From a checkpoint of a small transformer trained on Wikipedia: vocabulary 32000, 3840 steps.
Each number is 500 + 25 x the weight over its row's rms, rounded and kept within 0 to 999. Layers, rows and columns count from 0. Numbers have three digits each. The size before them is the row's rms in percent of the matrix's.

# layer 12 MLP down, 384x1536, rms 0.0363, rows 0-144, columns 768-863
105:542482547485467506493491506499478478502476504519459502522495454514527497487519519508485517498449469576482474535459516508523496458536500497527526530491481531516535494498488508491487509495491519485516488526489486524502491502503492479459540489528491506510553479514508488483478510454521469495
097:512530466511471501527504488484508499506518527486519481510474505484458525470466505503520508527463472541524499460507530517489473472460509476500543497525493513509511484543519494508501474541502505530485535523518490489490514534474504499489547552450482476554497494493526472525465462476452562547
099:507533479520540516480490525491499457537528498484506510515458495532525484513493488507536487464516453467486505485488512499459497492526460524481511513496478492455541495535489464508513493509497507531516503516470493491550504509495484508512531486476465465475495511506517500479502480502534540519
100:527489484501461495490505502491512510467530428478482476528537505501487544524498474467447464486504513467478523507503520489473494497481481480490530474465494494499493526477528493508484492498483486446448468487474498486488514441471520510349488501487531512515482508480473482519490449495498511474
103:488434508485527513502513526427482482530564485557483546465485534509511437495508486454519484500513487530496524523487489489489483515521456571523533458532480524496514495485499508497522478495475523491500498517485487523534504453474481488478498552475524474472473493532493502483498456469507521477
098:548463475479503469501524485540506483489473478531483464531462483465529459530515542495473562490542471489517449486523525539453506531475500473546511482483505498521500506480478453513509480478509467489535511460530521531487421534487483477490530484537501520502517485510489507496516497458499509534
093:470484492493496486505530533490536503526545444485455530458508509501487513484485476531477487462514513474521507501495526535487467480528537493498506476494479500483496493530529511487493513495483503521503488457442496507483508519526540471557493490557499477526491523460491555516503517501475499539
098:475513510480475522513547516552527471456532489491545423474510523486524452498504469520486518472515504528505506511529538501533490508486495549498480531460488518503563519506524519495505498471532553466543463494504497486528527479471478527474544512504508487498503491523530492490493496513470512519
093:522529479477523524504529472483466512494518507446497453526538488508500510522516488500486465497477547511493477478476544493521524510494485493510551488511531544478475519502468509487504481529524541513489494526447506536514490515504507459500506472500479502490509578520494461519487494524470496507
098:499498450446487532518481494509524473508533510477543518497554524519498491512520508474464510470497478490480533500470518450501556479480485522495461508512545485512505480461528517514501521486529477526517509491535478500510497500485496484510529505514460456491474510527508475510476494518480479526
105:509473483478487508515537509453466524477468534532536510486511496479518531459517515491486499460481495495483489512518527496540464505489508497536513499527485532460490489534452473488519465464511511554466500471507467545490495506471511496510476503519520475511455541498465480504572509445484462511
100:491502482533522525511463512537461550535523524482456522537503500509485539461531478487503485503501483517477512526515464533488473517453531492503492487532474475513501485483487520462531520477534496506497485516529530477492521525508515509518472486504507466494511518513497523520548517526494501496
097:509482508488504489503520474503481498531547510493521519484483482489503473516502526526540499511539521504522522468497541491522507511472487517445532551465503549494530493465528502508484571482518533487470479540514533513492506459486534515484507481488446528461493473463484534497503508520481492466
098:512505469489524504485518511476517486473485485495470473528509491461508524471516478547518455483485530491448476479511486458526481466556481434539460492495519498458510493439516541503517493484440500496522482477507504502518495528488521516480468471505467512516533445503494491498506476533525466558
097:464517507540511522486496497508512500473510499478523500484503482522538510480504527509489496450527485521460514486516515504503498553504488499443492507461459501463476497476493512484532511495487526503487489497490566510518513518493501452489523505477488488476497440468513486493539481508489530537
104:557519523524511502491564481528493435498535498452518516486550527526465494487518490454500461496500547527470526527517554527522503479463483534472521491519493550513469475506527523467464522496510516504489481471562542519490495519544487508506503495530442511480500461497522484523521497480553517505
107:499515481488507438484478524489455502445514517515486489456523488462488490500559491508481511523508489549480442490524502541512500486504512513520471520513482533497470516484489514502501482547495503491488515532503497529549503537482524536516475489499483499485511534487530499490473465510534515509
095:540493533514514474540503457502452488503443502542502536489491484488448475494492539484508465476506535473483509500519483519511541524481510491489487500475485504532522501486540547478467536496540539567454532491526468523496485541461504494491530483498516458478471512518484505497531472462512477531
095:499493477486449491478474538513496509504468512509474480527470478494506535501477492484459512496456486492498509477481504506510516499479514488522528483526482495507460511509489477527521515464496529499474514502488466521514504478501486500546497516490452503521482488499514505491471507516515503545
094:456497478496508494506469499542478475506513468450528510510475499497486505496514449524494486506493498501506541489492489516513531521519493539479457531483538482517466478479476507472496466502500520477476541516458430558511502452493560515543492499546510509512502491460516470519515447499581519501
103:482490450514475488548480491504471532483482487489504470520472541493490515494496452494527484518490522501534499499437509523513529496485479476552542478528494456484489507538505506484522534513505531540477523512521501507513523509515483521508443505506529467525448498516524515500496521538504490505
097:478499536513473526454476468493494497459492499465468505532475528491504483474530482498589502488509475461517482517518498464461489466504479468463494492514545462499468511490485507473506507511513495483539523518520519481498494533490511502492450506511504477454513496504496476499473449469515501516
102:488530543478461516506495554517509541499528504493493500507528536490472484528457514570533475513533492486520475490459538543499501493521488481514510478510499462548471511481494507458489475477476480519508510493510487520501514499525523480501494512492519453495520492499541504469528509488494555480
099:522492513533476507478522548480523478524508499492501528482450482518517505511473505469462544463480535491441524503478505489535511505514518528496520446480528504403480470469472499490486540507502519548509461508522489504523501467477526507517509438515521474534521490486493526565510524520501462475
100:463537493493506509489506520498537504487500473491495455492539536496499486522474514479518474486498510515494521480469487427517508504487489497493519499513506543524464532502509484516512508506496525482505500442504463482513548473513476482532483487480482493468485494506474477484484519498454500537
120:501498574509497517574488492520534515470480501497497532515531466466492489547498574536516524480484550562482549508462491485490487503489520489517499488500490498508476474512495473497486485545478521472541478527469502476491519521484508518469478487481489484473477464493507481485486503496487515484
097:534516458511543473483434538501571548460474522543464521510548464473525540493509498501589523491546505480476473517538529473459530463494453482511473481473477476515549530469503518507540534509535578539521486503540440498508523512489506473500462509530519497435459492533472530516474508479474517494
095:489515505509456538486474505457535488496529518532492542524511491514507555544470451522493475562503520483435517470470562480448493511522537514490502526502465491495512519529457483509484553487501484539492489528465511546519545477497500506504518473520510508507505528519526461472484521480522535500
100:488463470479532538483533559486525521487507492479500454497523480493494501514469457496529470523468479435484535490485524517478464484463524516522507480505472440524496511486500512499503497510527465534468501467517526476502520490505490488496569534519526488512522494527496499520517518503471496553
098:492500501467481500527478471540468500511443504473540486495509537496487512507511468519486499502502468447527494475480497537454534489492525536531460499538481486499514502506495467492488475543553517475470496467486470506508549499490528510443560487485501518469504464483478492521503530487492501489
099:502481477522498533523519492456456530463525517481488487487464515523504478526527500499472511496506483528492488474503493494507516487489495510455534538482496456538479497532498538497501510515522527488491539499469516503501484497533442453465502482518492510474502471472514535499479487507516469505
100:540465512554489505498504498491517545478488472469507472499503492463480484481516494552544495497514498502501515426509469449516535488515486472506476505484511486478493465581411476499530484512472504489509526481480475521481479462501491490503466486471529549486504482549445535534460498501498444482
097:480482490463500466529484470494502478508490488510569502471449534520462541506543478471486506490482517513499507517487508464489495529501507496497501511482429510542506527525457495497485470514480486472455515479482476498512484485501487482519516545518521515521496493486533481457506531477503493491
099:464502513530537506492525486524503515476497499555510500498523518542495478481531492496533478496472511548507505472506535506495525437519524493490533520502459473530488512466497489519485482479468509553541494541517466546504540503495457496518483520477506511495527490476493445465524477498484541495
096:539538492529525525514477514506517475537473523491491511555488514521487521478472501507505455479445466514493480500521491510510484516507484537442489465515510490515509488517511503444526532493503491515482503492461471495525540489478490510489519504502514499525523511501485433466474492519500503484
098:492459535483496483507498466527492474512515446457539477483545528502485521504519491479488547525517520487445493491458502483465475525502537502497514528571454501511449463524471483546520498506520509532437473533481511461471458476503532470511500482494526444533512470462507527515547551505519480524
100:503489508490530480488545525479512547517487485516513536510508525525495494514522500492530488552526487532489490495484483519517477492488504532534490513495458485446504537520471478474500459521498530508486497528471469511532517475486516495491445484479474517481475506464524527502479467469476508508
100:475525494484521487521495495488458530516510497491475516480489529472539491507505517485469500496483479515541494515533517490470444470476506494491478493502464495496491523550485498535494503495523490509492503492434476517462481521477502505497519507469470455510478481525509447484524540512494521486
097:458464520493492475510525476516495478502498477488463515450442470470507487521485556460482495542485498512476514481502518515496528467502486517482489493527483539531474500484495522472532533503487522502467481505509507517495517542454515517536532528466517491474467491498522485496507487501455520472
097:479530484478479532477429519527494474469496512503493486487497527491497473501510490528493483543478466491498517523510496471511514499436508538481497519521511525470474484483490475504481494496526449509426508427515466517521487523504455482492463500525470469542502522535530504495508460460523510448
097:478517517482502458500487444463533514493519504489501509440528514499495514564457493466477533508470511484487464545522499502518525523507506504515534500485499502568477493501503486525453549518494505529468488491476528498425485525495463474530533489502496496482502516482533497494524490509471520506
101:504532509500488480521464488519463480460553469506483532537524494504462492490517514471504527536548522482498491503535522514522502506491501456525485471533483476517525508538510484507473528476499529500469494502491510510506513459480510472493491490544477504502497485512502497460510513479493549466
103:507510480522467516511520525470523489477530523515541472511493548494475484474507516485488560481547476544512464512436482509522520483476526461477467545518505505496548469505501483466516472530492473523532468433480494550482502494492492531500456435500481484486490458532482515530488480501477468470
107:493488488489468527516516516530510563496507506511525511491499457535554506507487492507486493505514525492516506502486467485508480523510505532488428533515532535474489526490480475517497520487468484549472532470509481469513450526501521482542481523499501493523447488506547477508521486534478441517
107:456505479493484542508529492481504505484532488542543529485536524445502486509503505530531526498476521508505480511511459539533525508445513504474517488483437445496481449529469502505529476479515506495518547514512495528514527511493577491533518506497472477494519544508546460500497508498529475486
098:491542483493490508496502490524539521485506510502456534507487514492510508508484495500504509507503470486541503518485531525490460510484465488527483478531535472441512513513493514463531489482506496516483512479493525482516516510508508503483499528524438528520514527496505482519456493494472501471
098:509515494502468489525514508509492477507490565471516515518492513486484471496480488515526485521513487463501509507504514488547485522475492469524507492500482504509523444507550494443546533537495507497500506488531508511524524510492516523549470449486475451500520484542515477480551478474473479521
099:472496467501499478495512488522501524508461448515511495472453514462503541464492503508509533508514522493551516539518469503501540535492511475496509527507455462435519510505559471468465528506497518508484482484531456459503492485482507481489475476505530500514513532513506501511507552529477503525
095:503477510480473493508472506457526483512493501552513441476492526470519513502506480516462471509513454527493490491508500540539504479502445474506513480523525476532506511519514482503487500482492465476475528511491502486543552528468530495493475481520522495518532513511461474446507521479530473489
096:530499508476492490468506503484522540478486448504480481558535511478448538483515505463501482505508501509498499488500470458467461544482453474509524455508476469477481488515486504536494534488499523494490483513472483516476516499483496524508512556502521508532498506527479485495509512477537484461
105:513504467524477540503522463496529508534494515541515503495468527499502534455494445534501501494513482464551481487516519494542505504494509479502462495486542447509493510504516495469484458492505513448509502509438493488480497485513506513505514466498512476508531499444518523471420475536508558476
097:517514497530494460535519506468527484530500543522523491510482540506544481496489503479533495517475482489494528473519489482541492516489529557512474492493465484481481548535513493479537516501481497520483500491498526519508507472543505514492500510503512479539491507426486509486531502490531524540
103:536499487517509507508492515485467563507528480506496456509492545502483508516464535468509538545527490499469495516451465458474521480497484449509495481491494466491409449498502484484535475493489523516491474529502515452479534518486512502505474466443481526478514515510466480490507495487496473441
102:540529479499509462543487519526481504519490506497476514506465544495528491492497441481498476471475475490482528485495480498512496538517483485491493519527467503475463476523469507482488495530528460504497480516506480467530532477464463485452519503471482472499519558481519489510485524537541493492
101:516516523502546495460512489490503508494496523534497520498533459505472550443496527496482498496555477483499499511485496527487548535489511468509485513482486519527506498509509445522478485500490516531516507504539479496430511518461518513492475500472461546485522482493534478469508474488482515502
101:538489467509468556495523521516487515456455509475476511485446461513470530463486522495505488498512479480492480485485484504473475524479528550500523472518516517482509491483512532480510527528432519481528457518492489469488511492448479509530538518496512471472484564503525414506503527500468476540
096:485526536503489480465468528485520517471496520491494476511529513529485478486500516506482502494496522522475536532485497538493540493530490506512531473476525496499498482541490504538483446430478521504520499526527475472488493502556509481505501510495488548495485543482554544481484465527476509464
100:545479523470498488492489486467481469460498495485531534535470506486501453503508492491527493522471529515520499488522503533538506518486495529511495502508497533500496518509437455522550486511495505553523477463538496518539514437480521512517504560491557460476481499488509524508483557509500493446
097:495494541442520546541521500554491537454488524480547537549537470493513505507491529503520502493522548467515523495471460522507493512523545481513501531536494509514529470494519515506503506530504462486511488506460514493493487506517552441515465492554509516486472468495515479518483449504480462488
110:531493527508482474503531485494506494539469518516484458516512482487541491536523522525494517558491554537534500468481493495489467454452524489502473506483484448537529516508486486492448508455464506480521513491474457497485460488511537484499508507468467541464533494478538564478511526507486448502
099:476478471483548493514481521493522522496538456519444521496546514479523570505493459503509495548510522511504494508485553500459497482510477530531475513459514488485505519549493504451505468478486491494454482533530457495506507557494519501530475488494536508491540477494524543554511535514516514473
102:459497504479502562495468553482484486513513485516469490435500507473534535495482488474492495533523472492529481490498505494482525522505517464497505529457525479472478495484510481466507495489503503490479535532489464519464490526497489486503494485486524488506514534496514524522488526496495500477
105:520515511537513527474451504509486504489520517488498465522498480490556507497482481484473505494497522496524463497507535516502505522498480526484532498553505437481499473532478472466479519456508542500493495532493492532505470493487521506486477504532475477453467488497521478468494483516545516487
096:500484512440450516485527493486516538497466515511526535512509449497519511536447523518515508502513513534503465495515521544485511503521441489531485490450511521507542529516558525509468487495493536486508472530487475489545486481522544486527494502468536500522493478532434497544466489537490477494
101:476505541454501446564507488534503539473465528482469499527538527528497539518537509514478545504519504496490508497477499481537513512502478479500504549553511475517476558523490540505522480486474475507485513475507475491476493523453526468533467475490520489486507473473491531492514493531512522481
094:530570519545490495485514495491463505473514492471504489514506492484529528492502445516484487463527498515486488489489510479477500497511520538500500454524501494487461536479472539526518537477498502509444487516506532543468512576477480544512486537489489526530513493453475554518502518509489521507
095:500484521487521504544509519488491508523516503471528485514522453484485490519544504477517504454470509510517519453514526495538472525435517480430486490509493497500501475517496490521531473477457493508523482471461517534504532546501498476453499550491509516462499502518478503467499494477502449533
097:514480465515484497480469489489483498532459498500485473485518495434525500485505481497484499506457536519498496495475485529517521508493506487474489476504518480539524511539524513500491518453487474481443469489477495473522500523494529516486468516495521446514473491514503525509520524515502491484
098:479441537532451463506542500504527518512515513532474486471475523469500509502502506496520492507510536478530479433536482474492573505500509473482501427483498496475511514498482531497536490485507484447505543486507447501529522474530493507470530510469501537477481532544483496501506483463491532473
093:505523482500501470546481500496465491461507499520540519547523520510529491547468544548474512470527465496483530489499486499491447518502532484521480473543496468499485486516523523471489499514472462483484507516518542485494482489571537487492449500462495494474479478462538464515503470472522500510
097:472492484464529509527530540496525484528529526496504534519527517508448481571481523492471521517554478532509512515487492471516512563497486494483536472493500506551533458496492482530492474470486549492508499511579571509505498531522480483454473509548543497488492471541507494509483524532488503523
096:466506541509524459495525503523554500570477494508469499464472501539501509492539529517535504512532507459486472503469465495516488469501501496449523523452441515527489542512515500495519480519460479497474532524528456512446506491511492501491531529485514519511495499468485497477444494471508478498
102:520472519508440480488558475472482511459442504484534508506561523520475482537508492512524464515508477462459525507528492501482493486495508510469472490488482477519492501448477477487482498521466504513509497477488508521517529497471541509501514505504496522475504452479502523511469470534499526463
101:480472474489454507504497533474506522523510500489509484486482471514494467470505505522515472531482474467490485524493478480491480531441481491514544547491505450496496488491526535492471514474520494464462505510531521558495495507470499482498470485500478472458470539472480522539453499506486470531
100:503525537480510505552473489525509490535455503499549475471503515511482513484510471498473485467528554478522512505498528519530476538506492479478491523515467530519502520472483489491478484484497516535489473521468528495500520505510519476489504439507460526551558489425513483528474517492536478529
111:481500505467494539547477468493522527443465489459476469526530496489524512475494519502539499451537523538496498488536515496506520500505519504503451505493525524531490466473505519518553486500501514492511468494500464451486499490534492527494490513499521479501443541512511497486466533468501484524
099:538497473465471508495536469484501493497513498509509523474498460522495533513474520465452451511502470494493510539474475481523489497493559512493480441529491497495527496482496499524502492511469497537506502493512539510475535491472499486493503497492510517473511482488510475524487525476508523491
100:452528474517493495481504455490511511503503503480512506511450518493457482494529534511464530526458488471515534489506521492431486523486487486537442459523537482487503447500509512482492471509477489483451494485534491532519519496459529519548480539530486519476504500454532479534494515554541526479
104:529502490501475473480511485511501459528529479474518502472503483520552498518506515498492470502482523528518485495524521480492519531512535517452530553538492453480522505519529491523484505485497481540472484518479532502471483494486507486488534507477478489529527491518513465508507547500494461492
097:520483455504507519533522453502505522532516501498495481520486544476476534508464504478477517486508511494542497469527531503469505528487495546510518481558495531495502482474510499482509523484522493508502492501520520468526516468506465475518514497549503485524481514495496481490488544516483477490
097:473533445472513511515489520512486500498477481511505502496471527547540564444526506459455493500550492498490519510511497537512505514486524503457469503500494529540506473491489539487483477469487501519501465491574588502509525474475496541506512478498506524458496446542535510470513518482512507477
098:535469521506522508466533522513523470489550531490465486505471552489487468457479496484472485502482493540505460498501521479471542483463545465486492481488544480467505493460498455500487520504485480524522474495471488481521524493477439497484453499496493494433484474502490503497516520487492481494
102:502494523539504492493498531541534503505520471474468511534535472530472486489522501494515523502521494533488499492528490511485454474524503540491513501526504507465542459490491491530514470505511516512461532481511499537540513528523492471497541493497537531523497479527476488479496491521507485531
096:518492514501461549466487542462462476506510472510527516527473514471519482503480525526540517470535532528556498489509534507501462507486478443516467478517504486512486463519494452495503492482503492517464467576478520518537492523534513505495448481518495494510465536506506500472497519523500496532
111:484530472558504500550471502497517533491483464483532517502546480472534505522506476452508495493509488519482495492442509514516526502481486461491510479469489516527491519537482470496498486478502463487516464519487505495452469485541532536535510508536490517498554537490541524527485550470523473491
099:494515460470521491539510510509487536532547530535573513477485546537529479495506513517464499519494492501538536504492516469472488517504468519539473481466484511558486477472493458499491487497492525488541456497580492473528497521548495544515503533484495484544488544514466464490519518506475501477
098:538497500548511493478541519518526507504518531530497529465477509530517549475502492494517505480477537517504469470497501492463474517479550494475541508509525473510523464499463487541490473508529515538501501497488459508507493487493468495516480497495500523459475482504532470510497444531496442498
104:532541494499517517505493525506515496492496491545473539535489497510514518468475509477569479515519491515494492468496522463534481481503513483505509489490485477531514477507513473532516542491522482493460510485549534482447463509515485464454523477481504501491535513528511481556501527513524494496
100:522471537488542498485491536538486526475509493485500499507504485505467493438537521509466512443534476507478474555476518483505462499530499504513486491497530457490499530515535543463474464525502487482488526522519492497470482512517497513497491530496483530459521457515501463482482487461526479505
096:540530548487514507525518559455511523452479538524516424511478493477501538469524536514514551469513558491463490516488500514484529495470527479515460526457418482531551415522512536520476485494518512477511472491505498481520495514476515501481559465530517493508512503475468450506520503486517456496
098:540467522517492550510500493479479542485508512518510527490518489548504537523498517429482468567575482491477549496480533489526531512516469511472500472521470520498502510518555476506456525487491514484500533459481522507517496489493475518498513468491504496490508442534492524491485531516508564501
095:534493473472499518516509468455529484517483468488521486531504535499492447459531490504464479525499495465491470485498491446489485500496520548533508493489478484532492513491527520509462513488471484521510518502519524496478494517454492470484545510517489513493518521552476461503480484508523485475
098:505424479513466518531510531480484491486516532523486503543492513480486508487505467466477511465518563519529470519526474427489490523508482496474473521508546497481487495546492483472489503482468477496478524541452483472520517463484534517504493473507502476525519461447534495521507508513467474481
099:471474492467519467500570496492438554504501508478485531472510477480488490508501487501506523498513566469516536495500480500537503554481455521467482492467496499509522460531509455532545533536494515509484530487494474526548493515502537474501539510520494486513496506457467491502541482506502506508
104:523469478509504473541463485497518485508554520498534562460504485494488517471455499486474470515538515520485502515505500482507478542463537502491494500485483543502474498493508519472507457492475513468474521444511514505506509470505475494492517465537514479521512493478494506481575499496453480516
096:497498504490500485507511488524495505480510521503494511536469492540530560499492521491570491559465508505495480481525559514521512502540494547510527528510470501520498505445499513526466492543480505491448515480544497473558499468523505516506479508497492487475455554511521503507510526483462465500
099:499459480520466481491479526517533531494469528504495511543480458464543456536509515520502514492490523506516494498491522516488513470493487471542492492480470494534493491509517512507528455472493482512497494500497504490502510535512491503488519475493514500474494496511508495484507514480523481520
101:499516500496467504470492491488521495479498504485550470509477487500531536490463524513514500531542482486530491522500478517502500469495514432504482502448467514491495496487467482479495528513510503503491472609473530553478512513516538500499543543491494486536498512513506460473490508525484500482
098:486475493453518466499494547504468546466484472551512503484506487491500461466514524484575507518413541450509497502519502521503524493493529510574484524533463513484499538489498464485500500516463482521535485504501515465478487499506460529519495497494470500545544501483477471487506505479453490510
099:484509496479520536508484543500489452506471505528522499487494530473497462471496525501529496516506546469489478515521447479484484479529527534495514495513478480530505446515508515511530473522489508528524522501486460510491513498537494520453542510512458516478487517479498517514534495536487493483
103:499483482492532522531486501495530516487493515508501508564517495526538497495512495505498539485502452477509477549493479490469463507476503510478465475527526485500478542485518537479478486472474547500529443518477489533489526513543482515516496505490512496504525476488492552512518509469531512481
098:510501498502482508491532525544504490536490446493444524484479452458527494469523501468499465525544534503517475533513511497479483520520493519526518488508516510488547487542450519464528490499481547466504537508516492515498508513485459503525447507520500491469485496504507505536497468518494461498
102:466489554530475443488503518542481498488572486487513508470506450491455505488452517499498434523517523540489453509488476507502469498557508532474515503497572527483465454442461489446487459507505495501501463523441550455501487464503500540526525511526499471507496506518528498460524478491480481541
099:508475486465504521472486498516522462513504525528504518474509488541481490501491522525505518491515533531545465484541519552482478511475510496483493518516492493485502477479498496499498523512541528503474470513508503461516480490523532507537525475537480488451464500506525490474509530469539516477
102:497495480451522515542524491526505483515497498515486495515543520499451496507551495517525502545514482485459478464458490488509531495495535497501490477518507485523508465483504507502450525519524500509467528489494468512445453498492477506463536519484466513485510479487490488533451507516515501493
097:514495470471503486492534494489512494527478464463503493449553524475477508467513512441550492489542490478530495514495476512450479482475474459467525559494547455504440519487455462513487536492491485503448524496469541489507501435550465499462531531546498496499520499523479508494498489506539519504
099:479511437533454521501506486427506510518492504496478527498516552511517495491471489477483496494435512524481550466516488524495494495490437503577506482432514465514477514505519519557496516505519522510512567483493510471462512563533511536521443502456487497483469468475493526467533495502507479516
101:510486493518501531496508497552478460464505521533491517508492471511495518502506518438453555505506493500500479493481477433512505537525507517531513545484470496543543528548514508572528509486503479478490508534541468468455484522507485474559530489488488506512499500519464495466522506477469521474
097:496547486527513467497526526489504474507514510493487516487509460499487475485480455491459538485515484502519522498491485470477495488505470506552469531501500440536552479433502480482512484526536541498508496529475480488532496475535512519467519509520531507515481533553495521513510459523491508509
102:504506504501543486518509462540511501480506494518533486486504527506509442495537474543529454534547489486524514448479528539520466504507504483509503495489515527485488523495505485525492492517495483503493525542499462566489490498505505504489502517499550473475493466519503531501509504494515531473
105:486458497522515478521510554465526480534530505530495441527513499509547523468508526531487504464512494487483568492500537474523514485506459489502492488513539536501493504548544474507487517458527518529507534472502523491545495514484494500506505527482510530517482489474472566474490499510479478529
100:495537497481459473492526537482514483461479485485535489497504493487517530483463468458525491499462514513510543500483474504499529500476526493479506517476526495536493518513508512560525481537497490558488511463468514480529491537472539536534497470483490488496545464528523533520529494507470516511
100:508465519470498506508488550508481484512578516513511480510533485469506466465473490518484537496498504501490493500490459499559498503527487520496473515494516473477477494467514504511495482513461500519512517481541425498509518532502547536505494496527510475469512486530489452566521498526517536508
096:519500542498461487517466491436495556490504536548469504494538511502498496527492484480510552475476509500535530478454521532475563497504520467506525531533497525543507491494550526480479500487519513538506506477506531514491497508497515480508491491519512499510524480553489470534555488516502460454
108:469482480463474502488525530489519472482506492470506492513470546532525481508485508457523493516492497487517514538483476501545450535553480495518536515484540483526487489555462552503470517532462520514514489510504510484504507509479471502503491511541478492467468500469525517514471481523491487513
095:491514508471533520493499491491512509486503516478494475484528476539509472499440538477462545517479528477472477511494518480476525528470452484502495520486477484493465516478555446504496534484491520508533502470513533474476452519498493451532520502545492479512442488524532512484488479484514496492
096:509482475508528500514513494508501531516469521548511500481489485502487503490513493465521510484525475478516478452496479539468543525506449480483485493491527489488485510484456459495509518503466505540519527539499529522474523475476503474501505498520512472473449464482504554547506453528490533506
100:523553543513441475531551468510481534519497518474477444470548524507521494523482496476504522490492520503524511485465517524505520502475502474491531507505472476498517504548525461562539510490510502547513498480480462491510455500482506445533480544460509496524532500494455515483471467483524486469
101:494468496507490520540509503495463511504457499540494464493488482484540491509524548495495450515483491467449483478501515451498507460535510494429485487482512518500507527533532515515505485495490564477530485495475489503538476514492516523502504492471502508511502528483448481502495509527492519507
098:496489527502498502508476439462517464523452478490493508537505487496506463460524513473491527475535505530552494540519480490532512505504503497521476496487468510557499488484511477499552489502491464548474503507521491509478496504510537476512513460485494482488482493538511509491524470474484507493
098:550544479458472529492501518500514543524512502494500484492479471519501518497496554494490471511503483500506472517503510485514543441498515533449515451520504528420452509512503502556506471539526509515446518495478480506503474486531479496499512496518490473491503519486536561499524465504506537521
103:476477470504495478514555528477503476465478468491498486490494463508488465493517488524504508479496482515502462473527483498519509457555501470538508507508486520487498544472503507497455564503493526471500492455520503544539493506471512513537499443494503504524510487479501510514548498537486486566
104:462513522504503505506462529494459522505518537486518566548497548504461529482490556527541536491494500499478471499508475489478491553485505493525437477465470460527542474502506507500496482499497498443497503481519448522516510515519486504487489525469492506499550516481499497499516485527544498477
099:443526457476507526514513537493498496509485478534471546494480493482467492479516497530497559500508498458507548514479477510512507487479481491454456492508483520522467529509482505548494497527469525526570540526476475455474490509507534498496494514549477535495446482500487506497503468511468517504
100:536530493523521522519513447475476449511486528508467485515471459514534488505557507463501495529504468536494502468490493502478480526495484527517519493524484489538488522490488507518509519491490475500503482533483498522519518493497467501478498476511521516494525471472528498482514527469520499463
097:496496495456478474479512465499503526495505495513479521530544493480496496490505486518502515451505484513505521522530461536520550499496497512468502529503521476517470521509475477495491541487513514538530508514535510492535505423526504525503470501495515511473486516537451476456537526487517466507
159:509485518496508447481503526493490509487507493504495503516492462506465493515508518503490492466485490450508515517491432526504538520460520539491486544479488476503494506504459415488505501476491476470501533489468467506493473483483495479491514480493492485486534507490494513529521521479530524520
095:522479498535500495533498460512495499459501504531489529471486474502504544518495480527500488465453524506503527528515515499521528553529453492510499509549500496508493480492511471484471471515497432489470511475458472474504507512488494510489517500461532467529497538471497521492527508519496466478
102:468481527486481513463492504546486480536475524514482576511488484483525523517485492493495513497504502480506523542534522457520478487524481457502507496501493519495493490542526476478520555480481503485489512471506470497551509503492498502481514526513486482497521525519486517543469502525525478463
099:466499549480509479488506562501497531465534485534540464479497514480488534452456506495523476504514512545489513536483491513484522503536516518503493470487510512480542501535466506461498497530469496495487559504528499501557531492493534520556461516510540531498471500509466476510457483528528508519
096:473525502503528516516477558533515450557483489448493497519549472523516535463508468475508492501508499490542469498525486499485486499495513490507487512512497501512515474501475499452513474502502484478473490539499513530512496533482550468478459507510469565536469501490500495481498474526517490543
098:471514501458517496499459523506493520481456513495498447489506457517467508497499513496525513483496495516525496542509504462480491487461494497488496495478516480489553497527502500485538528515484506510506492486530510484516495503489480460496535529498470525507475492470499503538472480493509447507
100:513533531507486525535468524499491483515469479524503514471508508486471483479495503505454501527497487537492501533501491511491498507464553494482487488489487498463517524476490509496528559475523515472533497503503506467540496473517476460539491533553528549496483496478467465484488518504521460506
098:542502518510517485481543507497495520471511487486505502463484495519484530466458535512500480561458476506514532479527459518518533509552518492500504510529492464519505479429504495482492506477502491490489490490514463517476510499484516511515487500531487486477499523531517498503519495531498493514
095:522500521488479492535533506487470470577541481472506543505443530523523511483504498490503529489512559508523546499484494526533494518509502459464484503498500495514460502474504472479525487534524515484486524506529466490486472539467519552461495504523479530512491468518440480530505522526467506481
100:536505473520473481488520521488503507482470522474520499497515508495522507449475524520517541485519504526496547479461506494546492541517510499460483548515507493493507517529480550497498481498472510510455535543501563505476497497501498481472477516528537514496496517488549528485490499485507550523
106:512474508483503530498492475532491488497497506486486480535498495554489514484499498527532483484473485468459532496474506493531548449500521495512455532542440470486527507503521476500510509488498466493513529456497503504483506446490468507481537546524521495504499479497477531504480522504488506493
101:532522503501523498507501526557560473502527488493536516493472499428522496509552506469512472509538537521506497496466512474523452499510483472473491501557511525519491490500520518489485475480511473500483453479531521536500516464469475502510544441483457489463496518536526518476503487496512451505
101:527516486525510540509507528486469516514499492500471488509516475530540464509552513511467462484463530499495515496496462513511529485501519440529486498472443510497445524521512509487513499485491494513500447479517508494519464498537500514485541471543500536482559516509540488495532501534523453549
098:518488490504476504514522457491482504522500461531533491502461515515454456493520481517485496489515525484482504532483495495474509520500500471491483550479512485478486536517462458496485485542519430504480528513457506496521485557499493488533557515478483510475504513535484504497536512453499496485
104:520480525494483511459505519542522500511530481499514495470493492476477477488499477540474505460508490478498508499519513462496521531481521485492506486495494493493545480470490570481475505514533507485508487487514507502490489453529472491456517479466526492512472479517534436486509487442493473526
094:492513494466496520510472449515491466485479536447522530543539550497489486526514503525502572509494476502507524490505491523496526474507485478514502496529473524484508520479488508513483492534496489508510497510502523509543516474469532460496532529527481504518483512519517472489476510485487536517
095:484517458493476489494479517502486499508475499478471518499468505502489473495506534482536489507474484470540488555500499542506483512454487488504499509501528461470543473485485493507499458485522503535513536476521494495482482490502520519513463532492525507429522483513477552507520527493448481522
101:505535499518506489482548479485454513469516489506529503449524490496488515501443491481510499523482491510528475551480500509497495533515504461545486533510470518494499472500505502507512480527540492503497448482483527486449475495490471512490474504509474476524497485530486483462483523508470521500
097:474487506512506491494493472499509494471494469511500524526510492494489503521475485498473517492522466466467476506498498499472453504546517513502473492490489530519505510493488489516484512507496476508492541516523485476481504486542545492482511545546547509500493479477512549530513484601520461456